Weights of a small transformer language model.
Size: 8 layers, width 256, vocabulary 6795, 10.6M parameters.
Architecture: RMSNorm before each block, no biases in attention or MLP, embeddings untied during training, normalized queries and keys, some layers without attention, local attention windows, paired heads, shifted keys, gated attention, norms scaled by depth, capped logits.
Training: a variant of Adam for these matrices, 329M tokens.
Each number is 500 + 25 x the weight over its row's rms, rounded and kept within 0 to 999. Layers, rows and columns count from 0. Numbers have three digits each. The size before them is the row's rms in percent of the matrix's.

# layer 2 attention key, 384x256, rms 0.0778, rows 164-185, columns 0-127
089:515497468508534467479507532531458535492523490536459491525523499482547547532529525473499505450434490536491485534512470499556503473537514473506481535486538513500501536518484490528492556472520476508479505533494506502535536462510489482510540512472506531535493494491479517508514447527517490526510505549536539534475470521491461523550482487509483503488475470510466517485519498552482508521538
097:494542530527532460518506483509465462490555487507495489495507532479516505506503534489469553500493511519491497510498490547499519467499517478501522552493499526511513475494516511546523539515513496516528519482504484499520501573520499465486526533475533548530482502516468467512492542512488504458479463473461519466499497501518552478435497471527512478528510543524542505517526526496505455551496
087:523540538484506506486501510526502521489483490408492549534569509507513566505486483467498495514527482504487541487489500464485488520523535502482496485492504526575519478502506471473493500519457515486504497523505543484479498496448514500514490512516477538479526500501547508488484501526492448473471485506483500494466518514511467507482480490487503517489471497529458529504518572524513494477476
085:527501512504498532534536517557495503453477503505492542467505453518522499493522501550458451475517499478521468467482467522481524521507547491504434475495500524510511537487505487496549485474523498506499512529510507541529504504471495486432493458432526488503468509518524486531476531522537494541489465492478476514474469509521463524564482515489495510520462484479546503472480462510504475524539
111:501447530513514502464545552502487519525521534500471490501482509537519548480514497536456508499481478466507456505500536520476450492494516476497438496533520518520493520467461540529520481555449536531522491478508507494488481503507515504463499502532537492495530517532532436510488507467542531484492506484517496494507524505485520459451525470517508485513468501521508534542503493463493501527514
116:511544477504481492550472442476494443481483483490502480511535503443500489518495482491547478485504545513475538473510492533506535510500499522499519497456508490508506505527553456485480489479538463463455533542489501529516505507492485523544486503455482501513504462460480526489508507501444483483516497507471533492508480513516512511564467503494509494483518492484506460452484499524512493475505
173:499453523492517488443518546500499550502513503512511526504469510562491522494499520489456518516485469485534465547472525477508439494481522454501496480540470496506459506490463522527503487511474539537523475472501493494481517460506543480472491508557509508472502547518496471489510504494539521493489504514514477498502524480480510485465526494497477499518510486521497551560516479466507533514513
037:502516507514544508507502538485502470455510471507475472538518497496492524499495485519476437500537557482471486468505527522467531482503494496516452492501510551551432500482453489519507509516468512489513505499486490506520521509479498496506494523508513474488541535501477499518491534467488490465466499547493501482526509481486505469495452516446548447484491527523470499523446491522516472539528
084:488490508505543487504480492445521496506491489520520497485498535499576499520502496528477488505558493454526484514499461526481452460476496520490541474510502532488517506461500528505487489458484500485521505503488511504483488529521517485521480499554521469489506485476519504434515502530489497534482529542499479517498520521491485513462532473473561507475504466507483478493523516481517511506515
092:481500490463506515506503474507544503538490504476443492495483519515522535520492507485522498535483469505479496510481533462503487529506465497489476480484475467515526495493503556487514461567530506482528463473536495504526515453535491515505482515506499509503444485481527507529530537503482465489503537475467502562462540513555518496493532551478503532485521512536520485520523476485512499506542
090:530512490464471507497524524491534536473496484515553516470464477519464529527512483477482492556489508524513568475473503509471505478474511498502518551509454499510468493500464532501496495527511481535511524471514530534499484511488521457465451474485538506550502497485533551471486502458506507501516487494506539499489511508469559506479485499463466506507521516437478474525522527511507540483492
089:525516516474512468476501474500463517503496462525503468495496511534486513508454513470518481535503520505515480494531528495489491462548524510493514514499531481513452510528499486436447480509500504488502507485475467530451467477501458484510487463482502526487481475489555511509546515484497549493510554534478492475474557443496511488511562517465479509481516508503501495506453509500512527458451
090:467487542533531523474479494501526557542518505485496530487483480514517506505508505502546474509493486496507498514538510540531538483495497497490504512475517473496483492497499474536514478464490483528466461496464494513529524481536530528478519542489521458525499516528500486536500484496511501512480464511495508500496487498483481501486528516488513482485525501502476471487480500504474470456470
092:496523526459509483520479485496532498488555503519537490501513460487517469467490499451493472497512494481499533486468421513482505483526523481503512474532498481531514504490500543501533527489504483516496559499486538521430500508537526519473510557468488514493490508495513557483475491502550517509514525452492510477515538460502497492514480504494480471478481500502516507483540504510494507487498
095:509487500493530490512571510493534489514505450513494497546506533508533520491510509513481516477569476550544484491491503505505507418522518504494499511485532486489498485491511518469503456517529487497494494507522462524519515496488527556544518540511494471469514501498531519496504498547503488487513473509505540493456477495469474465544519479470503470548496469487511484514467512502500500514466
087:446503519479519498530512491507551461518496454457474540477501517485502509521545507568480472542477514518530497523516501488483470462491470513485465444505529509491478561488511495522511500530492531513514492505481535541499511542517485490522489510506450474483462471525513462528497496509502508497503473505493519531499486495508451465481475512463480515471522491486517504465486504517494511493467
089:511501506477477459524480497462543467528497492471546502505515536490519522455479550480464437517502516468501480489482519548525492508451514483541478528498483489519484511505470497495519477505490509507532499521497462444467523507500498492509507469506513502484502471451515517455513521456513512518495511521476481498482513452483515470473483496489436480482455528471523473539517556476478529495535
088:489516485432524516472491494539502503548491501517520513466515534538466485465550533534560526548505476495556520421507496456486509477532491528476511521501537429496481530510514535476469516477529472514522493489487519492521476470452506497496484497489496509498490537515505482507467505520514479538520462514473515489473486519483443511506493522508485497515474478558505535506550515482488555502493
091:525477540485479531486489496543514480487474488517504514497498508492461491479495505531525468527496516521530492525475482502489514510499474494533485470459524492447490495518518473449542489490494533532533462500522490517502462476500492565529516522550543501526419474479518493497469499502497522529526517521527498527539501549513520494496498489526486450457508526515502525512508491501476498487481
088:500472503496490531502521474539518528519544475497490555498505480523496513515525491557508459482517504476480498498481498482458478500455478484498476506497480511511493446509517487520467526554505576441471518476524521504479487480491504480497514557492501479550489501507466484545513502489483474512472476492535516487496498503543514511520498490437478489500523564504469504490497488489454503491495
077:530532488462481497498547498501551499521484477469484531502505491430506504533466501502521472494466499519524485519469504500511473535510483533430523516480527505506496427484495539517490526466498480504528461489528504479536520471523560525518508509516484506472480531518489509517464473453485521486501537458491497452441488515490462492538451509487503484505502487526560493533488507514486506517483
087:503528561474503502466487506524483524493484456499508510481490456499509545522517510508519482516511506495536484504488545544504555519508516493491493546531471508462490513476530515517493473481500485496504560495460486552546493507512468489521536478511559539524515482511486487533529463502505511479472507469479471507483468491488491544535534513547547498528535500513476533513484544489521498520460